python train.py --norm="rmsnorm" --tie_word_embeddings=false --beta2=0.95 --decay_shape="linear" --train_tokens=111300000 --max_steps=6794
Each number is 500 + 40 x the weight over the matrix's rms, rounded and kept within 0 to 999. Layers, rows and columns count from 0. Numbers have three digits each.

# o: layer 3 attention output (transposed), 192x192, rms 0.0441, rows 43-60,106-123,170-187, columns 0-191
# v: layer 3 attention value, 64x192, rms 0.0717, rows 43-60, columns 0-191
o106:539512493526457424571453562517519477511446540441515490544532465493454468526595519551506510480508538472535434461519428472495530499484485537504492506535468461442472497475413390487501445522569462484497523515517484455578490493534516489497553471522503563432611464494480479510497613551480483428467464531469502509484479604397558540493448461403473511427501430463428497555564517421520451495440489516475508468527419493479482541528488447456415502526518509495496476559495492453515480505506490462480466543511456487490496499470465430574531548458391549466527534403548572538497422557493574464
o170:494505469535462514550514553518556437491516509462538426586505454524489517499568493524513527465468511478500399502537486431505532584499455505493527503438437490394454524526466446464526442505596499427468544471549502475548473454541427499463564548499518474464571524488511448498507588517499437500540433547480520448480479514438531465476478494543442503433518405479422459530485438437498478493458494586457575402484409517571431521513546507421471470498516490492443424533517524410516509439469557419513462484528494533490443505501519461512521474474392570447486566431474561532457451506542517479
v43:511528425545436542540490468504531476519537466539452483518482528560429503570504533489458511529470511446506439498538553499637525499537563530526500529457524542504493485434502521520503503481504478533524476510533405470497490473523497410552534506478490524542546563518505521430502526493545500525457473506526485527447562433504451536466562572474478479495472502407541490457550530478494534544455530518543540513522479503511457580470570509485470554518489492547516503435570525527501459473458491537575477548484498527443540523483453430419528482466563443536532529486544430561478564519522520461
o43:509510504554449582438539484420509483518535562546542532479433534458434465604531463556556504552454533558489514519481515516506450479499470469546494543507531473541576502536511419515487581531487527443525546527590489415462415509575508511467486473548549535557516497515463452489507547500595488555519473524586516489492497480512508485522512496506516425518533599457530420405535448471538483519502485497517569497443494559419470536486483555551503486478484526474483483483520510489464462551563437518529526541578521452400484544496535438480536464516459475466467484534497552534493503545518448539
o107:474522491516517558463586512460535458515521537482531518461473511447414502571547492518508502591408521546540505430489476442517459496484542504557520491503512470509606507506482445440489535496494508470524514447610467404467424501585528474507485412534493529495481492493453405490461601570541459509493472489542515522473533454468554523509468497496539460497572519521494430417536461460494519502439498538533565515492468520451493530559465516516539448568523508480505456486542484533442465468586516526476523486584469465458522533566568435530494502502463482457450546495529597534457458513497534631
o171:545501484508478570497554532548537499442503509491498500494491527487469481533514503532520471541487510570536504445481565429501516464554415484521513506492465482490634538494480474479479473470507510471517491480527517461470468524523462514484531538571556508511461481507515467496515558498526460489447491446566534436490508529450573468495516492535487434498470583526453444476470421476474511511566525508534511484493508557445521510508446533505521414512510486485488487531468498490457535510542554553514512482576534451447480511520593478549529478530440463476433498519489558522481425492448524550
v44:505551464509500506521496524566621462464504487492483495511493511488508515464504538552492535514452501489487476469495588447490527532521434529488490433508545452497454490549476496534488544489565491547496407516512528486496549483519478547514586579474453590485519465549528526520457464430482502517475566481520478484511490508448511497421529549553455482574431426506539444508532504511570469542474447433495429478491470497484483464489555559503458573506524491467469540465560521457514511462522538542559451507438538506498493485571536509491447526563549482502525489492516487498517530472484501525
o44:522481499493585565463547497469466464514414508571519505540464511478423540453473581508551598572450528503555464542517512518497411518492480475502524500444490418523589586458472499527439515527452549398561453514468488547514541503575562456455462471512542548493479532476498506517469455506494480487500522494453477518491482489469579413527484419438459526548481493519479548518480465480498534519520529495505586524517461509501525529527476430501507497521533462482502505503432500476484526520494511497501489527512555439475500474529552489495547488487511511478547561565447497485499480527454482505
o108:501514519507561599454500557508511495502494489469562562485486515472397549463544566514594501555453471508497494516480490478476453524511448488444554492471454479462560580416434535460500522437500509451498495471494539519499512465499565405488567534561542463449508535502498506513474485528536430484487537475480426533455466441438576499520505415530534524509476519562455503524497454484479522574562545487497571557477463467482554547522526515509484481483558483485419449550469478427521473517450540452475422534541473458436488482521541453487492465503526503481535581510477562492489502504462493487
o172:517485510519565566464528522481512473498520481470555497507489553465453516469483519508506458586455502510488491509514499489491429504517469489476570523497471473535550604453443511518464518463538531427558503442467493497487482516542479499514523490543519457440511506464456510521478501499462460520513521519538446509478463470459590545525575443452511488492471521486500479530509516506482512523586490551545512515493495417474544546516490479509455504456521541494498425538478479434516511517440500457482475511591518488409520483504498440491514501523529512465534536497517514478504493526458535543
v45:456480519523489419486491478528502418547506491510529528447495470501477482595575475436447507485528540540465451484436506469490495480482612448583451512499502489549480520570501486490526534562523509514527612534536446525554475483535537477495510449526487477494473495446486447522447486582502493442472528522416536479579528461508515483492480443434585518524532597573484603443483479478521475508487541527491465478486473464512503488507514520519598435484527452550540480523473428529507527511524591468552475507520442529449492516516472527464545493440485477438435425522473450499473480511527569516
o45:494542482479430508569445496460495539533551428413439492478490475561570445476524470541552449490548552527516470473536496444509492467517495523465386522510465555500499509502466418477498470461499443596511509546513482383540460466477476537567536552476480502497516484495448598431543496471497477535533517481499524518535474520545465499461493560526516521495490469468472520563488568505415437508473499592435383473484589428501502478538460469524498511588457523552509505479526506482543467474486473494464490429448442529532524453521445480453504467479499470510516496514525549450502456432548576531
o109:485501502426481509540494448484481547529550488516493535528492540547535419505440456448468455532542548506451489466497514473466459448531475466537435533556435530517491478496534432515454476543486505585517448606537497458493497481522557497522503494463513508527503469471441562466537517453504481509467450539515542510594475527500378474508523559537488493530506562446517502501497533473436474500468470501470458510482508516472403474510513450545495554520447508538551551453534493577509494544450463514545566464522548486430449400463482503464501498482438482560480480522485495478512484563540533491
o173:450542489492402550473526487475409536572469527560511517475575472618544510495487481509503562469482498558531556540424519492474495515502477518521427509504507511531504503528433437484507533503467472539487483528540510500448429575463589507505495535481540535537481508502526549439471456454582438572507442535472490496526515494539459480503477576541550422562513489521551547492467545486520456438441511506447498490463511473489447439529489540487608442555453467570495541472568461553487486531597436518537463453424495499509516460539545486485534414429557494558506484568503543558467458455572509424
v46:517538502470476459462512473556581475515507468493468519574502497475501549601527568500424516481459531518502420555464525455521542439493596548489502419514542479491480527515486483584477492490535490589481503551500396455538495564568500543486529455524455515548464482561553471508456537517522453579459487484491516500498455504530525582485511458497557534476447432470521536419496480498515458534498567466452469454456474489433524516529483540433445543494581539492503481496541497502492543553572517529527452523550427511432508491439499497507487484493525450422527515494491511435489605549506512560
o46:527521530420429453443505512492508455488432487545430533436489546529496530538477462580531556541492514518512483544514510499451513438443560529539474544484417480534622525484644428491485500470440548502515497494481415488528470487563506544551467434516556495503516529526458412526527525522558405527514463459394567553423529502543601510488413517507510473393485460548515558486504488481481430374440565511490554437469479545518520549581457446501563494486544518514457485409399468447481467550515505477503560528508484445484529482479513491514494432494527524474524445564494559527471429530513502526
o110:519522519432518514447479515510538495472540502457531568465474566487414483512484468567493470543466458523426510478414523512489501473505524493485507526540458432523578516464642456435451515484461517564450496481515468452565450478515558509542526438525509451455552490530500472507504549528538389491469458453451556533514492457497502547552473456531584480459503517537525524435521491491462436447455552443471497529555418480504480513565521558487561488487504513539435452416427477443521479479464549459489527520517450466424447446478532486568531464493446525481533494530526564514485516539477495492
o174:498494512529502567457501523474477455514519465479516525466553563526457542465485466533485499593438440509496541504437541563519541502519525472518535530482468475576591492483576499500465525540463551436497483431486483492531454502513539525573522462488525492458510493555504504466486475504545430542520465490495496505458471476510585527517497528499592490496532496524533551485524530456448439425478498524465543438482428450491515512540511553445598477460481520518442481455491456475489448478507506458505502474513525498435513463550559477471530459504526470474561512524489590538452492568491503537
v47:467479492521465531536547530451454449547549470517511511488559448494531465506494482502529466519584524518491525390449491453474529474504491519522537478431471529484438459478453480527486433445480519577464543445566423551536517481517451484535460575538463475488470475453435540439554507530526502427484554481405478499540561455476438494519517527481596517556527518494471488513431508536497506471470525582508521487501533493533480432435514460542516500466474459494484456513439581532522522486507546540543421491517476497502439496512497501473512566461536455414499479486494441559495480515499474540
o47:454516441483498570528474507524526548467529491451492589484454474483494486535566453486479514555537522523542523472521544466511463514534555463475532520555456518488555541519508462498467511506479521490456482466560520435456507468488563512496438538576503463453514479480444526453420536454506482512476460429626518474537424490472443487481579564558552500531478538467430470541465489511429523605590492535528403529435559562432513517483516498515573540552525472486450428473529494517557486540493461552588525504449423529510462473577425523453461541583441500459516577518510504513544531467523499505
o111:449547509453504589467562486459463553473561470470476565485503508479535488460537509461521508541539501495508500496537486470488529494520527474556451486517485573506492510473546577548536526446463564477537502520475463497457509430476507491478484525545504456487458462428464506488448441466462517542543514493550512492508441479533446502460486525529520533507465530481466481475420425493440559550581450516514483473426576537428492479525507484539518510525519537496506482486559499534459492500463426527544553460511448476517486522533459525496506506543515477477509525532402486496532498453517527484
o175:503574541490510506501587471539533533449509517508490629506449498542476490468430506473481485538519542529574540523512525508445478399484538533501421514545508420565538441426487476534488511473482497579545493517576424474395511537445558503470495480572525540479482495432473468455491441436441568511450503472532517500503452539531473522532502518473516477484431509499516462520424481505507521549546526463499406562455631473451524494482479442582502527531527526503474537502531450571460489502540448522560508529460449440496517537504502512540536505464568505516482466573507509469478444461500510408
v48:503477513487497495519495491489489471521573568504550510487544533459514416459494519542520517518574500480462514465498505471534507539561515499492449474487520457543569517459484537489502543539524474542478456458411544541482502476501471558480460566502412489507490478503483532555501482507508498471525492534517508518473564479494537412433462518547490526504465515512416468542495512499470500544485560525569499533524484467530442560456480475512528453512501517488496488476489514439455547546432465506549486512489527523453548480537444498453451586481533464513391536480475526556490437577543503476
o48:459530472504506481515501463487526506510465508480470453551483472497485495497477488483514486525466538495446505460536443506551462523456474510432476526536507565464450509475438473457544440502573468442524515506470503536551531477468493456506502563505523515482487450420464517509473468464425522495492567490471477502506542495499468501524503496497466553513456463513450479513478479481473482545423505535441498469536519501525492501450477510522499538560437475536480491535567552470524507450442509491459425506457432553495445443492507526616549547501448514484443571467471534551506512438488560455
o112:435501475495497502525515481496556481473536522464488542560505478470458488496524540458542504540522562486473487473610406488567413538491443526487516530503444538424477564451430541509550440476559457436511529488466474495502595426524502466500541604585523475472485454412404468544501554491507480451468586479511471484526454565455499541495516468469445516488453500445418436510521461472436503567529556503498505471466543488510485533459541448504441566528507475463495486575528534435458446499385487522471449496531466449463523421458478475509477507486437513475520620483521551427546479508448534446
o176:464509522480505490482538453494566475464548490520507497528481490492478485500463511471482489512478520518516497488498480488559459518432457476438564489564478507435429574490425501496552453490578475432538527489547455504522505489458504491490520523600520514475526481415464459516484549500455509507494496496457476484544497542454518511533502503476505501497445419496474436511537438478546526533526509516441469487467538520523533488471463477518486570506570474516543477554523541511509487436424525481429426480523457529458515477508491498481522513540495528467495553481471479456505447448496564425
v49:554528487450507501526506527541468494447516513417451499515491420480407493475485413477483516513503489450507482489458500492528511498595515558476422473445509535435433517463497476573507438420472530542540498478497441512483498551489517475491531453501503550503543533527521479436514558509517486516486479556480475496532517498470477480490528545440557495458486514453511435494514478533555495506450467505508500526487525481455432510498467461489500554473446512479455447505505564517508461445541502563515512493506448477493491532433460480481486521477465518488553467520529453512473478502509437457
o49:487534504515467529424520494498553505459521507550525551445451544493442498560555439468531551526529522545493536563464535485524459506482516461584558512537534457564515490553581555489473556529513549470500495502516545491480501565518526513458508464602531514505483505505459471491439521527610475513439397466555480481513530476454496529535542524515578394538494559449484405452527471481501499499578510445505584567447457612453529520515556553486530488467491464467463539429456423538449511601546448544563568546562507441432546470508488514480473468522487545490524507585520504518492529553536454527
o113:523568501471482556442544514458542530478516496523546509452469508474445537497527500548482510502489509493502507508457548483530486486474544471515510480511573543538526516502502551453467527484489525462503505444488535478511476557511458512461490450528473533496453506505498447477413520573554511495474512447535469524483565450518518530481512520516561477500555485570535434478487487552493474497498518518501506568535496535478545532520514540465525444547523446529486546425543438491428518509542485485465569498484465526527517495563529521541500475543512467475514496580536525549446547498511545513
o177:564503535493510477505528502533482538443549487489499519519452477496474533490493492512490440492537536479506553501486538565502503425501465437513449513478555474557533474460489531484446468538459540556473499530482521523506540555497512492467500471529489621515443496544495494464491470505478546437461543469545509508510534530504503540500539492510489474531486531519516445491472513540504483527563537497531497565554526536474538530528496475492516507560537504502478558483447430486473497572513499492473636506515529418497543504516552534578511493531496484527536445537504491518450551571475556521
v50:485596468501402445480508522519514452469492531554539496447512489538447422506511494584494498495526479406418448558430556454463555491485551517558450474566515512514523500535460444426434441493455464586499489547514405497491482484527520489552511473523574557531525540514520454501484496556531483571470474519483498614552518502476492467420488515435544443451500482468501521449434465469477503503475473514434530569536473494509437535475539470467458479494533518568537485470497491551419555524495566571503433436482449537481476540531449486546473464420562551477555509512507517553476518488428575537
o50:466530461470508489444503490466499567488562463537502507467466521460475469566457428515542456532495485533466550521503551481541468478549473490544484489496528512486537452538535495546488543506498556485461519466581456507517457560481414547567502521508513477486482529558524505501484564512560508559491448488483537471430502509514546485507574524515503429500502506415468453501451538441486466514537520528518530518425510506500484504515521525521543528530501476521459501432502479503448487555553456510487518487551533426502564498513517522518477476413436516516580482571536535518471510504532518556
o114:514529513465555506454501463456493528524551459456470538421500512451473486592507420459515491547521537524497542524452492450564470495506476488510453476528487518493489482511470446509462499519458488510507481502548438543519480551608505530573524451489517495532476519485512481521506527515596535495491436460443535485449470520514509463508499497459562501488537459518487537487465525386508467487481475496493508516456478513474482510518449524511594541536462494523490509506511480558484497521507480534466500477526504520488574479491502508550439488476407484601512476538544501530482448507537487464
o178:506487532451493512446486513511394574528471521540457551455498470548510436602469463448536486452473535568535559541443560479492454479532389504509466490527581499583512541582399447567444531540474573483473507562527465517495473589492444518562485550477558515512475535486589563463475435456513539563522444447510469439477488443434525479501570500465543418593501523536485504504416604448516436461526470537588488505459493470466520427484508484485582477523448514575460557474500481568500539514542442606487474462523553452530565472528442429521516502415440502594504426575522470475455473479482476473
v51:568535479452503515479488442471462521496490436537474410543502494490512510465533511484503495462538489494502503466493541385479470521555497506500481500537562550470428532446477524525518484480505494541534466500472559553464503496438504476577470508430427568443541536529576518432557492489536486488546533388534452389513465484450466605548519528576534478556502489498569444457485513582506533444452457448487480467537474582484437470485470581446481539461398404495475501564492535511552522415511512536496507531526495500493553496551607483585501590476525522465505508478547518475511530492429505475
o51:475447477483575564467509489494474538506442421536484541521499503439459544455491571468495548521474496567504531543464474525524467488512494461481549508426520448488562629530462541530455543432401580440482509527444539495465560507604561537429504485512536484452460486529518442534461462472498474522483494415576443506504471472473477474491603468488497420482471540498569515463457408541541535548584519455523515501482480488502502573529521532527532447577525507424526448459510453458484559519496515531564464533535567460452531484542515481471475523504509477488473575523535464487529532584509452530
o115:458479508537550569465528523485474491484446423518533529507535487464472586447515512500531530494448436531542544583486486489503509483495468472454509461389576479483540584527518607496489542416470504445518508481491537517480510495550458475404489515516531454447398535520506439506446431473489498532518549443577427494462506448490504476465595487559511483480454524525549459473426454544580534523598500525491491501488487462503559545542516573538537421559511534479450479516521411427519600501531534475522448533570502465450496531579533533471466488540594450439423533548509472510489539481496499565
o179:487477440475559547490508542527524536464436451519502548513498502430438519412484523530557494520511475532483489477522509518479489446527471541475529532455473421471568534465528514511481551396477487445501566453447490467484486518583468473461511517505527430429447462505469474542476471523490465533449512465571425533505492484434488456510588458507481467452499565534522476500472508572480499545623490516537481576501491438517498551527523545532488496567461511424455474443491486390473546492481497468570438508626507448484485476506539500488488491519519488486466518518552547500509497539476495564
v52:486506433493517524510506547568570530494462501530556564522473454484423433506407495498524515489485426465484531501441543498474509477515520556516475449476552501548473469542476507516525552480514515433443465419432576460419501547388472476417487586490524473498460514581468481487464504461490478545482526534488477504495438473461475510441503524546422531470488511470480421480551439498523532549453537456535499464537521506515494434495465406521561499507445469532530527553415509502450464490481457508514505588487435511468536543521583534498505544532518532468517511454428514575565480499553428448
o52:498514551544513479464516500566561471469397502490466428515526496430405583456509600462506482513498569506478527498542447467577486538474470446461493501496480496520485518428441525551456465450571482516563515522389560556440538441516502496447570567510522463494525430469519495543507417480455480512445486499477449581508490490441455509568524448467474516543423503435472520509439472490561526492495540426450604548536481549469491572490498479506427492521483428522508537499513485524479525537456453546506457527426460516441521539467457495520465550478470571495452555529459536542508594561534491464
o116:459509512566487491467517505512547482499457518531507469504519475488466546417548548489553455481534550452498511495573462514503452540466429496456434489462467528475523576447441584541529479414536473462531469453437516510463559471505401515465521543516486460546477524539482492575477465521516464526523556477519469503456484516468472520507522464474428513491438513408482481541428455514536538540576532480516612514461531488523512583473514443480486486551523414502454479545455468471452568541456435528488494459495503470479528525472470497482478536505500550483519566536431496502525506499454509516
o180:453473551524551534474506528528536448488516528480498453457530520470433545428525564461503441524521557499506459501549456530502453542497491499503495491533455466531504545440470514497453450447546433450527483452479525459496499463514515477505544480536504493505470524498471482511435482502486522479517486580505434550498510503481483573525484512471454474474413497426496532548517455521524543547576523471506587544552547494481489569539485504515407545497550456480499463558470499467499483473438460494505479516462448537474470489474460519497504515542484577462546540506488475522518517504523487479
v53:567413545492521488478520504482433441482445566480522536472502577490495535518408616499538426475550395500484541433502401451536506520582529503513512466397573500452514510497502522468531491523490508442471528439492497509581483450456437475502450507448530442511490504542549529418538510419500476449542435411513485486482539502511522452500468443510531459443512569565500500535512522500472452563516508518481477486454538456482507501447444518495543474530461481510419528489514494468451491480449504434494501514486518453504488500541514469507462488499528483504475515511484520500454510508603489368
o53:517530526452509479505425531464523527500519499463450542527477470488484502457520501495477468508492545458491504448490464480546578444480542517355475512511487560444454488459583442444577430406506485513465437580459457457484568484504482495490544550500452527520527394470495501552512485498475576502509579437501538484530486542547422551427496562512492543458471463514540577497438463571467455538453541516477507372544547504517493526434494498489506538488444497524511495513569609533527499443472537503479513487448436505526484515461466525494559509493489466451540547439408528452491489448500502460
o117:455500491483458451479504550494565484483542529542437559571477480421463529443492538503453474481513549462505463466561465519549513493555553530466513540489419551459520588492560527515523475437511521544466463503454465462441566436462506492481566566482417503520529493499464482608521532553451515525489535513576556475544467631532485529440528509485434496481486528412527477506504412504410459544505543484527519428484524497538493568430550452475419578478536478415508464482536517538450499501494504514545558506566477424549535493447479524485529481493487476494577574479488525428474498521475556529
o181:514554494464483455490530487459522489480603540498480513501490495441481527432485514491449481524485472488533502474493462537511571504513505519490521470521443553394451526482585555468561483443480479480485494479513502533479542500489518475501529469522436478471549473512433436596509587575537520489484497540469514475530491557557512536481483529527492540467487439494579465488540435568454515527476505499475499415516481486529506481439532539448498542488552480440525489494555523548546503450500553443497515505537466463525493505493581548466542451482532475417551586425495559473506480474533502535
v54:551547555565566562517544527484480479537532498471614500489514523479511532574580557517491477456502556528397454499452481544569516552476530437443500519474491448508478522533546539435520521542562400494575470522491433473526466445539524518519489506577505440452517457470497527509469500541521495420526456486467536491512514444575468615500500422523510508510501512509509493488449513515418475566534534507508509424533469500465561597472453534487503463468495504528525459504551525507542594517435497506518508530523401469491505526472508501502496554473533451513498466534561436613509542565477522524
o54:448475492468451529571498498439486465573545510455514566457489463508561429456448434536516472519514499488497473482551442547508506466429512504458463513499442504466554516509522428449508478452463435477499520539564428434508454493510497495572438501455545489484512436533386478504547543489501497491544645469463572509518518476558524513424514544507488485424479474543582480465492442566479488518495523599499412475461656514504520485516394463530533492524465519545511408500486595419513449482470535451490520493467431573479486479538469499471537506553498456463413471422495461522545491441513484509
o118:442505511479478529522528509435532451538590484491553554505467528462498484472447445496489509535434475501485509503604466512513485481507524565551525531543398443518540425525582488468466508457575459542504518499564464440417457503563554446540528495484540453444533436478373487511572538448486468491500550528467563554575467497531464578447534507567480490457425497451535441448553473492509519548508541506500478503510558474471462530535466513537453542485489499484505502500499519432495420492460541449511525504540466514401500467533503535465483475567488506411456510456527526499574482547503471518
o182:457489475488463561545534463425547410504548457550557505507558528507534515437420453568484534534471410547502487465522501515464563455473534538459519487545482480478545423495577495472530506423523454493523516473586446533430471534457495452495513494484525463459509475476457475502591504489527509550488528439477563490531504480545492510485502526529481496497511434510514481444538448461495553487464498480421485482475560519495471461470445526547472480494509462514500518504537521472427470474513528463514411436493513534499503477575572484445512449559569426504471524451467551497514456470475514466
v55:477541555471490535514547484508530468479492576511517511580555543520479522469468480428525544447487502457485557495519480415502525501503489508472434499471492485517425475505501485519539566467581477578427479443542589444553483509460554509450541541472477502584511500494522550460510507491489492575453480512534547517543518498457509471476504532533497473452533504461462506445504545513523534570425526461490553481516524434483502434466497512555477517512486387413533519499428538496508474511500540539570488514443452542520436488500459567532464504570488480472502404493497498547552526566565501496
o55:450437533529502542479506499473559499540470533487453558559451468449459531441518538464583510495491574479527453590564489471594450548500512425507435553462495411564487530529515474486442529490522509503550478512459539492472591467465536493567558490555516501495447428478393503469442427450521445519493509518520430567569527450440474505529551449489539490535461522503444539512531482526460507537518511530473530520421480598514513533458521419531493518506431517469469468450484542562511492491486454542546509570524518419428516460495460507460478495502465525468476534566448502439452545558473506462
o119:460483503573503558450500536473562516552549489509511559529511490436536522455502560461620466465490527397514474560576469447534433538513475472522441498470414516518529584472557524442532503419523492479522459443482532514469569453456454560575586542517483465520429503515377514503424490474494490481544561467462435526471530451480502537468512489534513537514441524529477527597517457557441523539546527516523533489415503520522477528491511409531521543522535511432478453490458515508486427469464485534524555511587511401466535494494508492474459478510535523509516545520466491457454489528432542479
o183:512453531557496532462496483436524493480568481510465549481483563467496545484502552455536431484487501494526498528538439487512452540518522447538463508565474451538530518437560537457474479406494484487552492432517513491470537482492504538538544462547506478481419497460399468517439498444456534490509531512486476519543562526502506576543505449492526485511436527457524525564578479591500519539537477468512504530478545464499517539526502463519430568494556543477516472518507507572460459502481461494524469550513494462437553439462504495519520486500500550483535549553498440468459455532485553483
v56:482461549558521509520544576400480565505472471553517478501469566511555600539574464468559454474511605545468487519457503553411495441464433439444484479486544512507501503484514486504456432452527487440539481469500516486517520423476471470531485526625471484490495490412496521453536461541539510520513483434484527448547531518500491527478565472442561507495539559479464479574499486476527529537538538533472514538444511496446557461470499485492531488573456505492548503556490510514536501454452604464445498508548477483514493499430484466546506511551453574476447482520527428529445472544495507560
o56:455443515475540541592532498488459535567579471444588534515461478477536488467491488512436456434503488443489485482494501522542504501544486426512445507487531430567502590527352517509457501435473536517438493494540532515489485456480521535516462546517479470456514484486489517406511503485495550444488504522563512522566467452448517513475558490503511472483505528482516462466556491521476502577577552566556479519428569456492504507504454497522522477533496499467561407499497473507545471532492527511565540507464542569510537483561482511450457514515465466544474480460550367506466483484546489523
o120:496496527509517504541500488476441529579502488479529464467473469496576497478487467505430472408497469443476493494524498526522552478521508452548384484483532462610460530540361533518446489447493519493472505518493516527517459489492485553506475525465496513460511477467485573431525438451458577493529494534479520542539480447489515510451525530506507491497472476499492504468528504517545531559551526548543468485451548452488469488550431490507522468553459540491560449507507484495548458494540508504550527486447497568545527486533481551486487511500504510533478414463502388543482487435511457505
o184:504485489482500500552526502503499532564490487493538522491428486511504535488476516484457511389515482428467499490557468508494492493548523457578398526460576452579510498508367539487457502410527505539488531540508517517481497460500478481465476545425484465429484504438483534425563429451470542486476484497509535524543477441471478518505553498550486479541498517494437488474555535503494532522502550477528479505460538419505442501493541440540472459587430518470527520451542490498473470560535478450599486521442503538531548450538496494471487467458511494590438457506543456512470506508528459495
v57:588566473490517513526537510519549473481487508516450498400471439505477435479467467540522532480537440434536530447400473543567500443442407492540479460537407429476477516485477438436452436518480521492549424519482523550440536514450524484437545545464515506539515524510469556473565501471552482467566521455501477581574514490503498370509554527525466535502437552403490485543494455443474446556536536505461512491620511531478453478492448449492513524555472547502550498487408507455401553457462537417439495397533488511498459458511614503547523536516511580478509602515519656567525439447575489506
o57:466565445538514493503518502445437533473492419531584482522474488380462544522449412452461437540488497407483553487481547529531471531486415496472492459501468529458531476504455545560506475520498516406502511457535433559418496533400486580429477516506506489471514545433528518521454522474435514498455540531430566458452539562488515484481551511478515538687497490375534512494446478505463562514595533525546554619565573528485484476490515493510545484571501402535552455579458513577473503552482458495492590513480484530542539567484484601554580563480439534442543482551483459562501531510517550530
o121:510542486514511540528507423476513552488493416486487464460544498413485573554542412499515519550512527481494579475487457492597508579482465539490477522469461528452461457476402503528477498456511480491493489474497452654436487430518490489432540577494478445523550598424530529548510450500546516536500520548454504432494520581550512459523490497513551581585539478334538551521506455430509481529547534507491567583521578454468479587405474569487570533526472407485599442568450609572540500518477494476502511486450504575470584578446480585491513488546460513532522531499530510539521417500531436510
o185:497495547477534401519479468496454529547511489500470463536457477450492514494466471466524485487482543477543474516556480523477515511482459496493472463537528534477469501517508543532483485466512505547503520543491452591474515483463509514525520497451466495504532550462492553491504495495497617502497574568456468456504524453524456513465514508449496556556453498464500412522516507475536541537557500503588458547519575511471514494495456419586474480506508515548573505482493621567595536499458475526422518510464520489499560529497403509528480599510528570455526479503489455423550517486495527480
v58:507514510550608529478446524472491526522484504489448558486483496504504455515545535534504504519471515512509446521489519573432475462442431444474571468432501479504504503541527417443489474539430497487523566580579569484496473479494480545479444480578504461457449546439431531533514466490485474508521505477468465523524572513506499496507524460496500530509538542488484565529409458494484501559529443562458507500500505497505546478563453416488503454503570496520512495490479486529502546430469567488467500479570572481551458485518542501505506461537523492534529501507421517495477552482497519530
o58:509489506424512480562496561495430481509599465456537483462548504549570467521480437528463516495505437434537449434489506485485579496486517556483468498504495547445496468471539518484531446486456440483467503465589476500526457468487485537580459506474451524533544548540525529463534560530486567488530479512430548470490471539546517477472424524532503530458535454507562563532502536476469527526477507556546455460508560442526484445537466478477510474533541492505516432529475498467556495486515556514459586471455501572597449505506459557455478514502478483500544508439488471497517451409514500474
o122:563474524473453461536411513550424498505512500477462453463487525533511438539485451492480557484501473485511468482482490506496614556477512537493460508544480452491443405488538466535503453584484452536479488545515485497486451496497597558524489513443495535506576502505537579493607478463484560507503415562467549493587441508527428470543466487517539500475497443450493600542518525470513524522456465452494475466535510512483487454537466534476502559467467521478545488534467561515573503496524496540507514530396516557574453503492439525502506539482465566490534487433450501527529478469542427417
o186:517519496509452470503438532493483482553530518513495429503527534549526453510517481518529596488467470461532507494499485460478526547466524561500466490520512512511462413536560490525494492541503478530491498527505479525467451454498484495482506505390479484558532553487549531476523478472511544538548449509466491500490473434547500466499462525501526503483544465475523520522500526443505523453429505478515511431513486497474473473436489497530509493472451487509478473492528505511522514546518491551501510527408510530578483535496412470472493526443488555532514504473462534507526496432508450474
v59:497491565570499479531544544440519519512504521390486513450531572458492543552550514418451435540503543504435514536516486538477477516427470451506490553465400448465517510530496478435485505504523430484479522509558499459522504563574519510474459463566540431562475437469458528506539539491493480523513478500453509492519498484558525470633496519535515532540487496525499492483503512496435530541587564496484553474487535502546530519522526518539559520500470541414443448529521462443507564530501503517467517502502515378538545501493523526582503464532458477482512507491507546422512513525460489536
o59:526495480519483493523490410469480397458565534522506512496526549510551482532448486458513522468426441472535493446501535571472553520460522505508513458551474541518514493497508535468487507568508522577449528427560487489473520480409574508496482458531479463473521449537464489446505573472510464531460564565511472501520579467574449578466484517561536573548508448566503500489551515547451495483433494443503426475525502530463517474483478558397411518478470536502547444511431521488555490482474521516506538469506496520516431541495512510489479399595583504560521449403511452543487498477474572503
o123:477516504436486482553486465511474495470586498440484465510541503536580444561455513504512525528436468528455528460503531595539510496493512517482550557537481526524499428533495493453491516531500566515443511492592456503501532475398582518583453488522473514526534449488480574479524491479508511533533452546432505462522520456597477566544460503507545523516533482495548519487562502512489477502462539493518495481473536532475470449436508557416463529486498555507574423460433590476520430446503586462519473455450493535514500461508483544438520463499548512608544482496479495519492509482543484436
o187:503476543490521463556476435480511481499570501454521503493522508462522471549433483534445480521514472493542496493507466551526546502495638438507472504509555557526471416482551522477528439573509489531502456549551528489484568448432550527517454480505404544493541486548464532452558494482496551496556541514464575546529486502555446554497474529485511568551504459477501510451518545514474530526422500432436473451510517570510493480417465486515441521483513557536564508517472540580521475523455552482433564528445502517498495507516512550457470486520535429524507472487437456492495613537544600438
v60:504531516488586531501504530451483459505517447535495483467464426501493517545461445443486568512462439492506475457476515536571480537517531513463528495534492451454465513417469562559485460477491474512497478513558443556496457463501522442558524441435571585502489557470441503509498502468493532488510457538524513537479496514559463519444468562485467425519511523498544468541507511458506527517476472496470566493545508562560452465541563501460531518487487489493542523526492502522494441495472465486503547388509478580520531500491524487506572496462490505599574453537508559581487510405498543507
o60:493495496566475542491534518518476558519532495542551573450478504483493469536510423467499434506558481524469495556462541540495406543598428465534600486516516490490493450520486559547486573547504472447470532514569549467485454572503471457463507514525462493527460553580502528533501509504499511503513474540574522428508444501459460416526539500491522393591528610464520371448509539497510539523579480425584493629494486518480520504479581565551532496452528502472503547499512504572446483507572433532467524531566516479505495558525498477480536565528477481473445459522500517508546557539480399533